Part of a small language model's weights: biases on query, key and value.
Each number is 128 + 24 x the weight over its row's rms, rounded and kept within 0 to 255. Layers, rows and columns count from 0. Numbers have three digits each. The size before them is the row's rms in percent of the matrix's.

# k: layer 13 attention key, 128x256, rms 0.093, rows 126-127, columns 64-127
# q: layer 13 attention query, 256x256, rms 0.0939, rows 191,255, columns 64-127
# v: layer 13 attention value, 128x256, rms 0.0956, rows 64-127, columns 64-127
# o: layer 13 attention output (transposed), 256x256, rms 0.86, rows 128-255, columns 64-127
# gate: layer 13 MLP gate, 512x256, rms 0.111, rows 0-1, columns 64-127
# up: layer 13 MLP up, 512x256, rms 0.117, rows 0, columns 64-127
# down: layer 13 MLP down (transposed), 512x256, rms 0.0799, rows 0, columns 64-127
k126 123:146146110119120129153089148138120150134169124128127139104135117130087186144094148099073176064128122147134148116113157116135081118104114133145124125134115139092105129085119146131118073158095176
q191 130:146147134122105127149115109122160131130155083111111098116094108149165117135140155110125080139140122129137106123158123126158132059100152119183116095130177119140081138181131082143111163117176108
q255 111:115127127126119129160082104147174140164111124165084118133122136145126148118119167074110117124122120198169155098147096140143065132126114130136103116096101148155088165114084123123092153086144081
k127 125:161128113146131162134127132091163128161109129167079144151096111133118122106114149128118111108155130114128112142161112190130085125100134112069119141149142143130104122139068157092117140102133093
v64 109:121137068136148134132163111087105127125122167105102096132117146132141107151146131174122157153122112123138125105132148113128113162158126123100179155169127130145132139098144111148144125156127175
o128 113:074135139159134143158107114154105113133143157164160092158134126169135137124135119122085162127158143185126164131075098170120126163157130137144142140139101133133172113127127117134117088155171178
o192 092:155168146148060108113114140114143130090130139132128124103109122126088143182124126111113134119134131097109134133098148068152103104133128149140073159122133126145114190090147107146110104111132139
v65 117:148128143104131105109133102150153088121146138129127123144134073118137122117141136131153151137169156160081120135126133095136117129147132140117112133122128128140144154117102140136128102116167142
o129 105:175098121126146113127153181134143169153134099131203167104169149158108113151165106137127137123130118136122136117130095187102166127155117118108116148144159149141122163129112122142114132104109178
o193 108:117151122099095141114086103148106142120111101087136083160099139149184162096104156146132176126143149128099175092090103212118168123130156146148171142107109107104144162138149149150127141154144113
v66 107:108120139087164116136146174180126088159118155158130143142166108142096118074130079143131109142140100167148122163138118139117138134097117116138142092124145158115177188108139120048149143096136163
o130 105:129151104137156141103108133116115150133146129130166129119106112108082116163170152117154153064140141102143121119090149109123144160139160124134154118152105085106144090106109112125157125158114140
o194 095:148135136157138156173124088129104131117155098128116127146113151145148144124118145106155118138117178134112159164102094108142121188104160130164160123101146161116117102143130096093101167124137149
v67 101:123114158152110107091153103126121117136122148158119125095119122102108120110116138103106125101111104103124152132125110151113139136136140098123155112117131109100108147094111177163118162114141120
o131 112:128180133126136149133142114103157125124150140108162141106115173119121115087113112133118075148149153147141132117109126160106116114105103156139104138118125114088131115082170120145112122148121146
o195 090:106139139085135116147142081099077144121092092120131147104127126109140145126147097129155144116139110143143137172150139096120123165166132139093115122149129108127125139157136098117132132110136154
v68 107:166149116101117110121112104130089140085148152150171148118105131143148139119145125125142099081107110148103115127074149129120135134194130114109122138125116099161144118115125138114151057138133126
o132 098:113131112176123112132118102078115097121122121112102148139133163139106091158145122158123137122077123123108140086148135132113090148116147140092126126132106138082134155129115108123146122116128151
o196 102:114105118138164090090144127134110113121108162189075120106138132135123108141109088110114140104113116092132114161109142086183142195125137067127133100108126128131148121092125144130136114156105130
v69 102:148128132148134124103109093124151177084127149090098120115136134137116151107147133157116149144110136074140105076158088157143117105118101141109120119096133146087142107129126110132133110140135072
o133 108:140123105138120093129129129121161128106110117180191114083098106120140147089093165125124118132165123106115132144154165111114068128135094112150087166123109136140123179064106138111107118134130084
o197 087:144126135108111190130126095079129118137157172070117152137160150113141132147109117110129134127103124142123143117154137112159183085163126132111116104093134104096083114116139108111125188160105111
v70 103:093121105125113152094136134149091097140130140127128162121129141113132126143154156130144155138076122078161115145114165108122167120146121111141140108123142120128089162144097098140136098118142102
o134 098:100156143114115132103162102183122121149117105100169137107148163099095147118174097138119163108142134127150123154170154136136091141110153119131110121130164125135097129136140080097128136128156165
o198 095:138209140127098160197086117078108111123131185123124136093114107164107111109133091164115085107144152140114083171103138088169137080118106117177124132133156148122112115146133124140110112133135139
v71 110:129103108106142129121105162076094149138159149092141157152158144126148148130124124140103127162132091125093109089123183142119087136131167079173111076112114121116085108101146107129136130125126130
o135 116:107131156129159135124104133107137132104124127131138123097133140145152094125173133129102158159131108158115113083146080110139146147119152112147109100094129131121167149149115132130095112177126125
o199 093:169169114146111100131108136120115100125126092097118180129125103106126145132112127132150130189171122127099103184109120103132130142167099123156144096150139171110117130156133122149140129126152198
v72 114:148118096124127104096149105099053134125137192131081124111129108150133131141126127107081146145121123133149150117147139161132145154188123117128121147158160098109132098114165142135173159106145107
o136 100:127128144116154138139125145135109149131095166095056138116169151115156125136133080121130129139116138123100132120119082149108081127148126088107141111125104130142161166139138118113107123169125151
o200 107:075115122137156206143123096181122164141132106137103123099156135154102133128131149159111138118158148094157113137084125096147115177159130138148142139117144155166089175096119149068098156114141102
v73 103:147096094165105131087172132101118105130133151113131102143116103075158171137154131167161097147131103122157125153169138119147162133091105135139153120116080117159118111145150119125122130116103146
o137 108:136166097140107086101155107180180112130142122118135162107136090123128160143171128116152137138155170164161122109127176159119163105071088155110095102163113067138123139131104114097141153131110116
o201 097:101144130124132153150115101124124140143096160127113140147126122132122083143152111119158087143116058142121152147126120108130123110169201106077143136079140139131104130093118166129103147132150124
v74 113:152155131148145117110143163128131130115112096151120113121114111151139127158145064130151103110149102112127141110116075100103088089133157119129137173138094164153154144120182081132137106147130121
o138 115:107122114122125102097124109141105099115100160128133094135142138121123140111124109124121135109141132113101138147138079134101129148119118125138101111115158072142140143124134078149152166142152086
o202 095:158087119116147161118130109119129098123119151150165162168139125150121127169148140144126131103084147120149158123147156149133148125152174126119169154112139147099144136123088119127106092149171149
v75 117:153097131145109147137140063134137117110049123141105116091147150131158174155111091148137149152102080142137107107091137112155160146088106121108095107148141135174149071128129119131141108127104129
o139 113:107122118093134126104129146154139146119097139131141119108115131143148163119091130129104159114127148111139149144134160109146087117173092125155162124120127160109094084142166142125152134131099114
o203 099:124084152124141114142159103127136120138156108147132120168111121124122144145185135124131123154119081124113144140084120152113198164114131104105143160173090120146163086125133126144134143172103128
v76 102:114155091160103102162121176124149093147113120167135113077145147148138145153135086115133148124155171111135130177098144126099144135130165138109160134082150120126146077123132133130104161142095129
o140 095:125112118143079133099158111157098174147176143147133163132105124106112117116134144126154143132098149103148145131152066139093190110121149128135092088150143114096122094126096129128120154163138079
o204 098:134121112130182122123164127100142153154115131123131094115131127109114129097108124129135138110155137096145132106101085123110108091160134103116116171171080143182131120133149096169130105123126159
v77 111:180091129094172113174145093112156125127099139117098148098112117156111150122126135128116099107089140143124127145116136099090113114150157111152114134153167155134081101105147135099149125131136128
o141 105:103164108117110158143081083129110108142153147161121115139105127118068184124128168101130128108133146126142118119102140145164127170081109143136142113118117123100115123145101146110097100125150128
o205 095:121143151111103106132107127123154093124151124138125112133110172163184072153147101153121151113123140100123121177117132080146150158156117133129155125136144181152140125138132160109152192158090146
v78 109:160148159177123156110093110153148088088121133115107180076135182116147072145142107154165162112129103131107112113107119123161110131102136146108132154134089146137149134144124120165134110124127134
o142 103:103103120130106116112130145124102136149146174127190107128146121143123089116129114106080151127167102080097147119125121118145139126110122086119100172115062123171139110132152116152159135171144172
o206 101:103125151107210094111129131085178089168134140147075111126136159171123121165138113132136138105118126180141153104133137139079107144087066135102147104139177156086148126128092120152116146109102122
v79 120:078094095158115103157196168115145132090097121124135082114155122172063124072112141124132172148135155175158111098127174115159149138106130089114133108162110152114160103114150134153117132142149137
o143 110:137159121123137146128148099144107164149144117146142156120128139134123126129131151156157128147114082160138172107148114125156161084114055123127145121143119105145122077122114133140122136166122155
o207 098:120145127123108158104124129115103115089133168111159106127115121092127162156140144122122131124126098092135124150105124113126058099176154131139120142139077104134106116148133137134136086127167137
v80 111:143136128175064097097150122106116085151111165126154143116104143099145096125122108083144130122132087106107143162150156160112159141092129115143075118135109112152136142063145160175132124125125118
o144 116:105133098150073127136119113099132169117108121113147147134127157118122135166115162112090092153106090113151130143136135108121129111113087078101091137099158083123121101106097113115119140113123116
o208 092:135131148152147119105164125115164072116128106109109096146183134168121122083139116123143137183135105105144114126134133120136100163166123116148130132128141127116111151147121105156127100135115139
v81 113:146149133117145141122125093122139115108089139158154130133107110111147157172082113129145102122113156106084118088096168125113184139150134122109097054124082086144139133152141152130171077125140086
o145 114:123105097165092129117113128137122128135105149093112157115152117114108155127074089132092156125137043119170113139155129085160107134107106126111132141141109146122157103114126162101115141123106118
o209 093:107153113120143116128127133130150092148149103097072112126148142133111118114156075125157104128095155161184126154118121151151116149114112125150128117141130092107113112143102124128088123124110136
v82 100:126132108107134138105182140096113104163156099133115063154160086121114128131135122146152135147136149159137109122156082104120172146112147115139085152141157103127128113106147125122158102168105089
o146 103:123082128115133140123113123156156155145126144131150173131160136139119086122137157125092151136132156145147108125111160143119102131110128134091149098127103162151164158138146129108098129135162098
o210 091:126129126137125093155117134134154121120132143108171122111113121096156159147177132098085159141145088117114133144116115126212142136182145131138115163104086111088129084122150118135125159108110143
v83 095:148144108136103105144150089127148089169121108120086148121121140145124151145096136153097148134125128162116102131164124136110118156136104132117123127145100079138146105147142103135154139133126154
o147 100:137092131169108106105135116143155129062108176121113139147106112121142118129121122129106126148099157141126130119111075173130169143109120126110120135140110161095137069127116138137106157101120136
o211 093:107115111124138111116102144135160140155142143144127141094121167130200118113143127162123173104143124089112111113129141133101091114127102129136117124124119154161137149117114143085078117141071099
v84 130:101115090135164102099130131144131119115121103113145136092158104126125118102162117064098172087103124119127116113107077148137113142128097162114147130135108127107099114150118137128126181113147100
o148 119:142144155111140142100140132125108163117119136134168132137098153114105117119115154153114164146156144121137124117147143111109080142166107138094099173177102143128128141070160133157149124131123146
o212 099:148117103100128143122105152171141116126140103113152140159127127128093106147121161113152165111128170136133144159152091109122124121154114162103125095147096114154097100135129132151115096093096176
v85 106:137142129173136086156163118117136106160181099139148127146165204153093110128119138147155137119123171185113152097145109093124127114106150148163141129109125107168149109087109101100110144131125138
o149 104:106116107118133114140121124081112077132092125096121094150098120109128105167107129111162160149137152122108102113104117137150174113117137160117135149148142108130108146124153123120157156140140166
o213 095:151111118128105128121156163140097166123112128106139098087096116162143162088144126121129116080129060099154146124102163177113151111151131132149129129102110148140151096134170119140170076165158124
v86 098:129115142152098143145148090197124130126132094120109132123118157126116125103123110118154066175152124130172178106115134143152131134127120131124118132125146149116169147118167175146117098169082162
o150 092:103114133069121115076110153155095120138082124137160120143133151128141144105150128137118094133112097138116101120125135098146089161092160118164152134116116105083152081136108122158180123129112148
o214 102:183094108088124134139113129090154138111124159143104136104095133122141096141117155109088105148122090109085121085097114132108157123162163143142150130075136156144142142094160155175104162102144047
v87 101:105140100179172094129170157136122150142121123129150132121157130112126129143171159084129142124159153135111076142169141115147172121107131160154124125123105132146135150106089134133148102179101154
o151 100:142154124149179156100113140140135131113117152092123151164169108117062065134106155126106128123134121143126128099162143092144126120116122119126116141131163120088081107129158105077107136138145131
o215 093:085144122082107127137156087137135151131137134098120111140095128124154109151148163154111157128115099097179136125155123115115156056103115130129140122158162137154152100116124112100136123154163134
v88 113:139166133127120166155145132101084120124143158150139142158130116093108133165100135116182155163067205094122103149137104102166178128124122187116122120090107149124118125127144113108113149118153141
o152 104:123130102133153110121127163109142153185164137115077102113136117136133090116178132149133122125122115141105092098117148188116160131146106105146149103117111132164131122174113168140129143129113138
o216 103:146129155147158140109125102127156169123084123142156124122191069068118129118109081129158151146092126111118126133118053153159174144104147105142124134159130118138098122130140116141136116131150104
v89 109:111124145096094124153139152134153169120102123110086110128115119115106158117149121129155113149086089119110131117125118122161129143135087117104088183139101094126166133106100149106093143124111118
o153 107:133130175141082114149138174141147135136131128118124145113160105141131160171153174123135107116160121109104132133133137126111153096143122135143096129116094108124158172120145133127135132107093174
o217 087:153122088111144117115129111119142139104163091111161094133108170095121129108129133147097113193127084149109123128123160122128137121144121089130138097146095160127125099116151136174131117120151156
v90 103:126127147103122172141167116096105139145151132139152155121159172145138088108116140113122124149103106091133161135142116132119159153149133074120110134121121160130144088125182108150108110176129154
o154 103:153152145141162094098121133075106116137138101123140140164158092146160085110113098142141091071144151142125082160136143119164132139183142121126122153125113130147149115152122097117117186131122170
o218 092:146134098108121138138139139188125108143106128163135151108093144071140142132152142147152115124110142120123103163108112121121144120114151139143170100121153136133110108116140096132106109150130128
v91 108:112137108099168081121161125140144164114113098112154095128158148143086149105172154092133113142160112158129124139147116130156118120136117122168130126129115141122132135102138111112154137086118138
o155 106:116089120116116114114112138153127099128133139114135117168134132137101135124157149121118151112130129162149121136087102096108099143125097089155147141131118160100142134095103145108141109145118118
o219 091:117175149114125130114116143138104166120146148142111114160117123090086109119089146162172145158154187144164156082146100114128110138171120176100129120154149163132167106126146112121154106121134106
v92 122:155103128159121145106153100118153119126126093119108134126127139136079146153115142166069111183170127161096122145160129131115084120147125140175140147105165140119086150110107137140113121166115123
o156 106:168120108137079122108139089126107145137127154115154132108113128136120120130114153115101117122154126151078143138114073113100140119172135141122124111115154159133145163121122125184153110135142094
o220 108:126127124098073130138118081145101100121120158139144145083114146122155104072145149110105072120169124137118087144148151114167120124108135122112145133136163123152094126173117119121128101101182067
v93 109:120125172158162103095149144156074184136144144119110147173138100129124156134167131122159114142137080101154166140130114166108152100113097142150119129100128137102116163116127124134134148136140131
o157 108:109150136128153123143149117115142170132126135143107172075151141175118140129161088117078077140133133116134120108126133136135095212136144144079117141104119113173108143145143149097113180108102132
o221 099:087139113121135170103134169135120125131146129071120105117141078099156120125146155119110130111105167171103097092152124129119118149122164147095124090135108095119129101134150091134143137132122120
v94 117:117150137124158124131089131141089128125145094160181147140094150130124125073119093118139143100145104131156129137109155157141121133153092166132121080126134153086110157105140087195129127115123127
o158 108:145129077112164117122146136149150127163106104130136103169128136134122120142136068129151096132160146176165109135104086137108149166163169121124154142079095099156115118105140147102164139105072122
o222 100:109134130122168143082151130128151085123159135101119111079191134131109127133103141136124163121109120121145121142149163143118096116107079174087065151159128154130105135081135121139157142092108132
v95 103:125084103134175153104175086092155159104168066100131122136146122141150122157131151102139101125147129124176105142091106083142167155098115143114146147120098119170122153144142114105149084115134084
o159 100:118131135163101143156122199094155100130097142153165125109142136133173135109171155108139126118109126171179119110138131117083138099113143121164095139192100150137106105102106106094116132146134126
o223 100:098103127140143076107132070125094148139117105066110124135138135135126107093100113148137152108126139124080177095138130110120137102123093097097167103110110090150148125111102105104149120172145090
v96 119:114116148143141122110131085100126110107146146116164171154095131171117145118142128148158147117138105116109121112112085139126088098116151178116144135126112135111069131104159124146117197143132052
o160 117:147133161162122096150113140126138095122148116128136114116086151140099110105105129112106160113132116126089121132093166109082144083138112107146126101138144102142155146118125103160163134137118106
o224 099:118128129107120128129103149151147141134122124116144141130088106139127099093132147101133176091118163122135138108137145193117172140128143144083125098124098129111128108143094150117107107130130145
v97 103:144115113131154133129131151098149133138144148124154139119128094096126153135149122114129138144127122117130080145131171130138126099124107113122159086117121098114155113066088155145144092073139120
o161 102:089133141141142125135163100107118125124146115087115148117135144155122124131129151132119145119142148155132121170131148130157111127154104145142120110104104129087133133114117126146081138136169092
o225 104:183115115088120157125139167116127185104136124130106105143141130119122160126125113149137103154124097125142120114117097113136083093112147129154163163114175117130104126104168130137103165143131137
v98 119:110080131133159102155116136095081155153108159145075116115144094109116175096130148130106141132123191135104075172137129104113146129113096143145143071154130153130112129127150139111145159137124148
o162 115:122139107137081172146098130133076098128129120126140101121135153158124094145136149131152110127126127151117120155147128076140125132145113173157178080114165104138119110128084128111155117135143129
o226 095:088117146117157127116101127132142127113125112145121123123148133131139118142130123133140121092123158115122151131123097106119079124132135125115117140147106105117142168152103126061135126110122147
v99 104:094059149102097128140130118102152161121153113140156100132158127142119122106093141126138127091107152085087104094123172132129121130158151158124177139078114169092070155112164124122105121161152092
o163 100:188115113133099117136115149140151118139090114150155166093098121132144100121098114124131152113136132117133120129120144143136120156148098131106128101095148129133123131143146159144145111161104134
o227 098:147171156135157127142175117134106128116119136092136104115118092149166105119123129151139107188158141128139148162143122112122129120100164148159121142184127102140116089134137108149149113094115145
v100 116:136149156153171128130124130104101130130144153100163128075126124128148147112144092109142148090131119107120129125139101125099168088131121157135153109123105105102129140133108115121170103124108163
o164 104:140118135123114104091112147138124152097123120125159158135096106122127161131118117113115128137121107115154116116132163106164136164110093135130110087130097110142144126164145137142136234094131110
o228 098:166142177119171115142096122109130155128120135154144092120153138113084116136131118170160178097130188121121119143123075120110120097107124159102110203116107100153141159143103107126113073155136124
v101 108:125174112151119117127114119121137127086127087132097139151096181148188160128116111102158117091119098078129131159127128141135168127059098105139187103139138118107106129124190113112136112114113115
o165 105:102101121160117092128185104104162125158137108184133105156146149092130154137145151133124113153115144145117133084115132112118178119126142137124106135130146130120112071076135104088124156114133081
o229 094:112136133150155119114150101161108114150140125146143137138164076073177111121119110123140120144134160152141138208123080129114132137127132131142111145164163158134140132161130157070108181113088109
v102 127:102111108155111115138120120105151119163113131121126091142129082102133145171109156095163101117106152137153096141111152089193114109121070081138135153168163096144132123105114128149118168119169111
o166 112:075098123146122140126113100140173158079147173167124140133086140111141129172118130119101122112147127100103136130167137115141122115103089103127144109121117127118142148121134145172147128098132161
o230 097:085107094137112119117141113115133097138097106139105123119120099116125146145127098144139135158174152115118144102169095142115114110078137101135164123139150133113107098132131095090173104156143155
v103 108:114140102110096173145135112132173132118081089112143110125080129113130071110107148134150138118137149142128107147125125123121111151156129116131105139117123121098105142140102129147134116121150157
o167 108:156108120137129141156133142138091122096146130126120176123105149098113164125129133123174091137134171115120142119165115085118105180170164115133107174139177131102134127132156123112092147121165100
o231 098:099140127134118097121104120061116133134149130117132118150118113149167112095126129084071113117115120107127146111139139153143132116103123132132123101127142158140147145136148120169135111122094113
v104 105:121090128143128101093196097114157174140099130139160123087139098121144100149136150129087111132090131135163170139128145111148140146129158155124127103175112142103123121141115116153157175140128057
o168 100:097136126105178120092111121128086148147137092145149122161092124120101171131169155097121151163112153118154143177172149146122103144160118146117154091144093120089072093134135121089127148155177148
o232 095:097132141104158159126127087110129120140155111140092149118116108160157127153096134152120103118132149128095122113107157137128171135136148087129122102135100080154143088148116144092092178114134115
v105 120:154099134120125131099167147116126155118139125123130114141105077110123125148128148116107138147113135144133132080153165144181132099145113121157071164132103105174107156103095130123140143109096104
o169 108:083152116092160124104105133119135155137170143145111123154155103117110129119161113122137134127131123152136145131126147131119095165109106127119135104119146108095134151089126148124108113101166154
o233 104:145113136154125141126134142133126147127128160143088154100126120151096159175156128099111122110180118103141127117132138163132100148124105140097141153108083108164174118136108127128110122149136181
v106 119:117109128160132134159121173100113117130103119113111122130141104111191103163096115148077104115117133112108164168145137147108110097157207100125151127112083135172122107162150110152133181108132058
o170 100:153126112151103098116139175142142132150126134126124132140113138139115111127106109174084139114093083102137125119136130141146083166122107125145080127172138154177122097120077154192111165135121142
o234 100:129162141141146139116139118102138103140100112134110144100094129110140133144097123145166160122130109129162123142112126116135107132143098121119148119136163124149123112114142125125105125142152106
v107 110:115142103114184144149075147113131168126107086156156132115106145102105119136110129143154119140090108123125175188130084114102109142079140142098118098159095123153070120141126112146118114165141133
o171 100:095106115072087100108152146143143143145093152144158136113148105158135160103146160069187170125147134147090116138158112163136148148086123112149123159101106151162160165109095152144108164169140148
o235 103:138110127125141109156098100151144081151116108153132139131103122159181125123107143141117116124087171150155133188115152114117067150119108120107094138128143135090151097133130144125143099089103141
v108 102:149100145084128106143121182146106130122146175115125132104147131130158131154136137134161115102131131109111106118113164125149114150134071080151155145123160092156098117112136157168109098129164177
o172 106:136152142111166118145115111046135128177112144161142113170101139100146080139107123110085122133094119131110129152128128134130125162168122110146112172133144129130115119118118153143106161111121131
o236 091:135108105105120114117107056132123185136111145113097121158175133166110128159167118116123116150127130137134152112146076151079104082111179118160112125113116138172158094126132131142140110136130141
v109 113:109073168133119115158135107133128140175140140103142141139163128135104168142128126128118162094116087173128125113109128084141157125121144090135100101152110095147140183139122124120104125121129112
o173 106:162114132137103145129141131097123110104128131126148107140112138131101151136136183097092149156126154120066107155097121144147081122107107132167102124090110121120145149140126140147144061083108155
o237 099:137137148111122133129107133114089122128129144111166090170069101158167099110146133133114140106141130142116155108114135117156140158094159153120157147079081121159183149158125168142149172149118147
v110 112:118135167153153142097126132124127098152156106094092138149144142106095095131119137105114145150149138135132146144187167123133143076132143173125139082100154086136116162130145100125104097115125130
o174 109:135141148123139123169109169126092134107155146078142118155141122134108111132167058116127087118120146121130121128154175162181150094107137111102148164136154178122108099147114125146139198136181124
o238 101:121113094167141130125124136128153110156109129114159121095160101136142156149108128097122111077133116116134117132111115128074114138145148155093079118116144101156156163136140132068128189151121069
v111 107:136161114165094122134140148160136125172124120151094118127168100122169153141113101131120135123116095135107161162131120098138153168153168152130129128083144154097107118145134179108120164169126073
o175 102:158103098141099162109090089123150140092136170152147131109096119160126111136127138158094134149119139092140174157111119097101091110139114139137159162112127096151115120111141162145128131095132090
o239 108:111167145079168085108154144132077152130096124072121120149155108137174133101176142089136119125138109113106118151104111119153126104138134097152115127156136145122135128107128102098131136137137149
v112 114:128113120182101122098144170148134114134111132135116130137158136161121115182112147098136158101108127121139128115138144192129104107156151126112167123128110146196177153126117155135122117120092119
o176 111:103164153170172121137163100102136135098148157119104086097135104142104101124131114134121087131108147078110130133118122151114124098144126141096093154094101088171143101123138125121160061133116108
o240 101:100135151110101098116115146090113142132141156098153149077113110107148111138106157123113129131154114103145154096161123109134134103139105128126079152104112128112107073100106126119096133129183105
v113 115:103159082108104182092091132132121118140127136138114137127138120145139130100119138138123112125136147137152105150149102131175181147117114145097154130124138142097181136119124117115129132137171096
o177 109:138125138132107123136120122109132137135106111122163140165106056101148144139131157091117137107171129143150137084119105146149111118145112151133147132081160110114145149099091145135115085126164114
o241 107:114099152129146139135138143192137133109132160146148113131093101104142141101111110152169117165114133155120123133165123081105125106133158106127123162163090107085122112090136124106151153137181137
v114 119:166143101151119134124118134128144121133163090089148153104125104133147124132165104159114084131114098166121150157097073138114128074121152145066155116161131152136134147152140131154117104141096154
o178 108:132135133087118132115103126150124116136104109136164161110113131158145165115145147108141159136152121131152149143120139138111132137100167147156134127143104159127115075123143134164139143176113140
o242 098:095104144111147111111137112098135130142130159148126121127125131115095126099129117123103103132148101148159122087103102177129127129102124129133104159174072124162123154107125177132125122163128101
v115 104:077108140131137093145180112124145132138101125158160095155172151129088161112151132078143107140168147131090156149119118150129130109106172134123107163154131177158160121157117092130127118165140105
o179 104:123152069104114116115139132123109067156116098119184096152096152098071162127124160150126096115149153081126119116105141127131142076118148128193156138131125159070149073131137123141099121138164120
o243 094:126170124136061129137122117142073156091085136099118131124127110124107102141110142149137153121121148110142145124118104133141080117144116089174146095123209119143079115124123145128126124159166138
v116 107:161102121194161128141101145162131127141132124101101141149156110093138105125142100133101127090144095152159127133133139121097108119127135148076099131141153113119148111149151059106198137118114125
o180 105:136105101133148117127153131144148092126149164131098104157150131123152124182104133154136137118109138131128104146098116141116112127135110139134110137087146123122151128107158173063158155138131073
o244 099:104131147144099129134107196131120115100104146146125104102134130144081101109089111141120143113135126116120121144127124134109117110079131148104136124143096150149100101132146123148119129113133167
v117 105:163107108132126125145138142191119078101152153145119069130123151159132171093113155140107117154161129080115146107087140096148137107119095101135121146111157110155158107109054166149148148087149142
o181 111:090124094113146118120088075104160130117139107129084146152138083121120158172135112096139120122156117122103132123129098108097143101131125113127122132147131158122117112135116162123120124085099130
o245 085:140155143108101124131123125167138187119105179124125145161162140120130136108112079168109153145079135146159133097107092119127117115158168105133106176126122137121165131132178110125119194137143120
v118 107:109124156104184122156075152111113090133139108114152115117167065116133097098084084123120170121138147147108106102142095130104148136099135134111106108133097099115116155116149151131122141129121120
o182 100:186143111127107129170104145120134135116133102120163092190081139104125096126148146122162105126147093154111149146132083097139129149101127117140106081138109122116153159155142141141131145102137200
o246 096:133109144089158111088107182110124108184157135121162114095159128113134125120097146156103169128134145151131104142143115114100119124096102125138133141131137147127089105131119106132143155110125140
v119 115:131108054165093157127132135143158123121144114131081093139157108144141167126139165111130148115138108134110175137167108130102118121130134156120126150127111090147129161136135114163114136139129109
o183 112:082147123088133123081100111107146074136131104148113122103135152148118107123153135122135098139179125112157109127110157144118109149109110089106107122090159131136119117063130140134086153140093102
o247 101:136133165147157150161131145089118140105120151117127116131141092109122153143069136128154098126103144144087067155147159124158107075136132189105135148146129108108100099150147098127131085123132140
v120 109:105101107113087157140106165119126101140163117125127135145119125138089141104153059136151103156109112121120139125149125065123117143142161157130127158114128096109115164085117116126115147140151144
o184 095:176106120129098154098098105145171130118124131179120116134158127122180156122120133132102167113124097118105117105130161101149161148118152094124128154155093145170132102178168122146105121101069115
o248 109:153139175129106122153155152120142094136116146141153125125117110079105126160131163091161130131162101150146134097128137160122118116134157152125115130142120103117145175130150151118163146177142141
v121 113:124122089117164112116106138077102100113108111084111122093142109099134138137136133102130152124128130159154117162099140154113161102170129115142126125135121151138144091155110099093155169151151124
o185 112:148132145088126144158130154115069110112147153111112127117112140171148150111134158143118125123086103155134124149126104117142145154154104149123130092132119148111163115127113137159108124112115147
o249 091:091181140116170134124135148156081164130115131107117130144167123095113141091163108189107142135114145132148133077112073109098122130093117105147114131168179157126097120114137139099156092154162117
v122 117:076104117120086107130162159133124154115097148110145091099150125156085159149140121096098136154181092118144136166124104168152135106147119110104133131114123140085132125121143147103142167113092139
o186 112:074152130141160124125119145118134121119149114127169136135142138101122145115117158143109094168138129129142100090138189134090118131109088118118119119097152132103134105134120117098103157143135115
o250 098:176132176108114155097119128149098141155111128121129120108116111110111179098156135136131146127162065100104142136110100114130125105097144145166152125137114144100105137092166123130144109140142086
v123 109:127163153162128167184144091104150098103100133137115138107132121101138113105116113150139153137109124129110160103097124140145143123138141113126155098117102120154130131117151161165106119126116137
o187 101:118119142125158132142116095085134115105124138126109152127157134125163134119127114090132144164082119094118114175138159132146127094106134156172159133178113141145101101125099104165126127150120151
o251 105:163132120105110130109138114125133105161161135128128146122118146153134081137097156122153149137151133128099151134130134136155123155161103114097101117123111155142194143100069132137129217118079162
v124 110:144119160108098145126108095139137097105129127139105117179100101131123132098100117148103084148109110135103130107155143104088099178110135108128142127134175139153133132153134165152111127135130145
o188 106:168120135146137169162102143131119140135112107123087127128146145140130146145105131126139143098098142124119156145107069110134127135104119159091129110125110108084110115126120138170109155081095173
o252 103:143141118082112102152177103129125135147117144126146150105137126177192109138141160113112088171158112160087127153136182127147146149192178104125107128102134150138124149098124147112132126129130105
v125 111:136137086121149134122139145105135127140089099097117116102129142141163088125144120103108140113124110150138135100113076117091090078106111175085109138147151105161111134157167144147159142146139130
o189 101:123152088129124100088079148136143076109132153144151151157133082115127113125095134152106150131091142136141139117162135160124095095076124147078152170101110165152126124142150121136120187078161139
o253 103:131105134127142164132124171146123116098146116119107115149129165169055118103156141133129173139160145122100099157106097108147150161145111102141111097138183129129119148150096122144126146136139145
v126 109:160166139105163133072102143131136121143116097127141116130162134077117146146127141166100146143109092136138074065080139122136111119139109116119144117107124102154090142110140128118121104170144151
o190 100:121080159128138122162122052146094095132181138159087098123084121141167126116122169130146155154134104142165109160118145115137121185103154123167157129161089179122112121092134163137131190125136117
o254 093:168109138121079150146117178105106135137082149120119108143151082131136106138129125099118155112101102108135131136161100133162129134139107119138151138091077093113155114131125128116115075118119158
v127 124:147122138122139117148119115129165140165137067144140145136129138097098114135114143140125132112094142097080123131120138106099135105123171112148150173184169141113113191142141130079081141123137105
o191 110:158103100115153069201111149102125117122089125108134136086165149127158160132091144135155139123107132125100124124110132127121143142085129130129152171110109126105127129156143132131159133112085134
o255 099:095107158111115156127114147133127108130091141115094099129150085128136137142093159134153144107160169113161117173154118103127140096144155144136153119160135154144077138157176142097090123081146092
gate0 102:126106103137119115150111134127116116146126140118134143134113119157119144101127127153099137127133141051106162186115121081159109135108150144107135182116089140138115094147160154135174137144182152
up0 102:114150121094149130137143101150151116124173151118155118133114108159127150119128095120131109114117139122130167127128171121123114098138148101105119113123110129167118131139143128083115119109140141
down0 107:123155125128150156130175159125102100133181136143170070120166148129182160122126112129126107148123126086102153106139147116130109131089167083148124136119141118140154125104145088120101141131112077
gate1 099:137160157125122096145143082083114135175125131180132092103063192172121078154130106101083127133152124074186127135155112124147092131120142153150069114157161126123123142134173141127175103106091158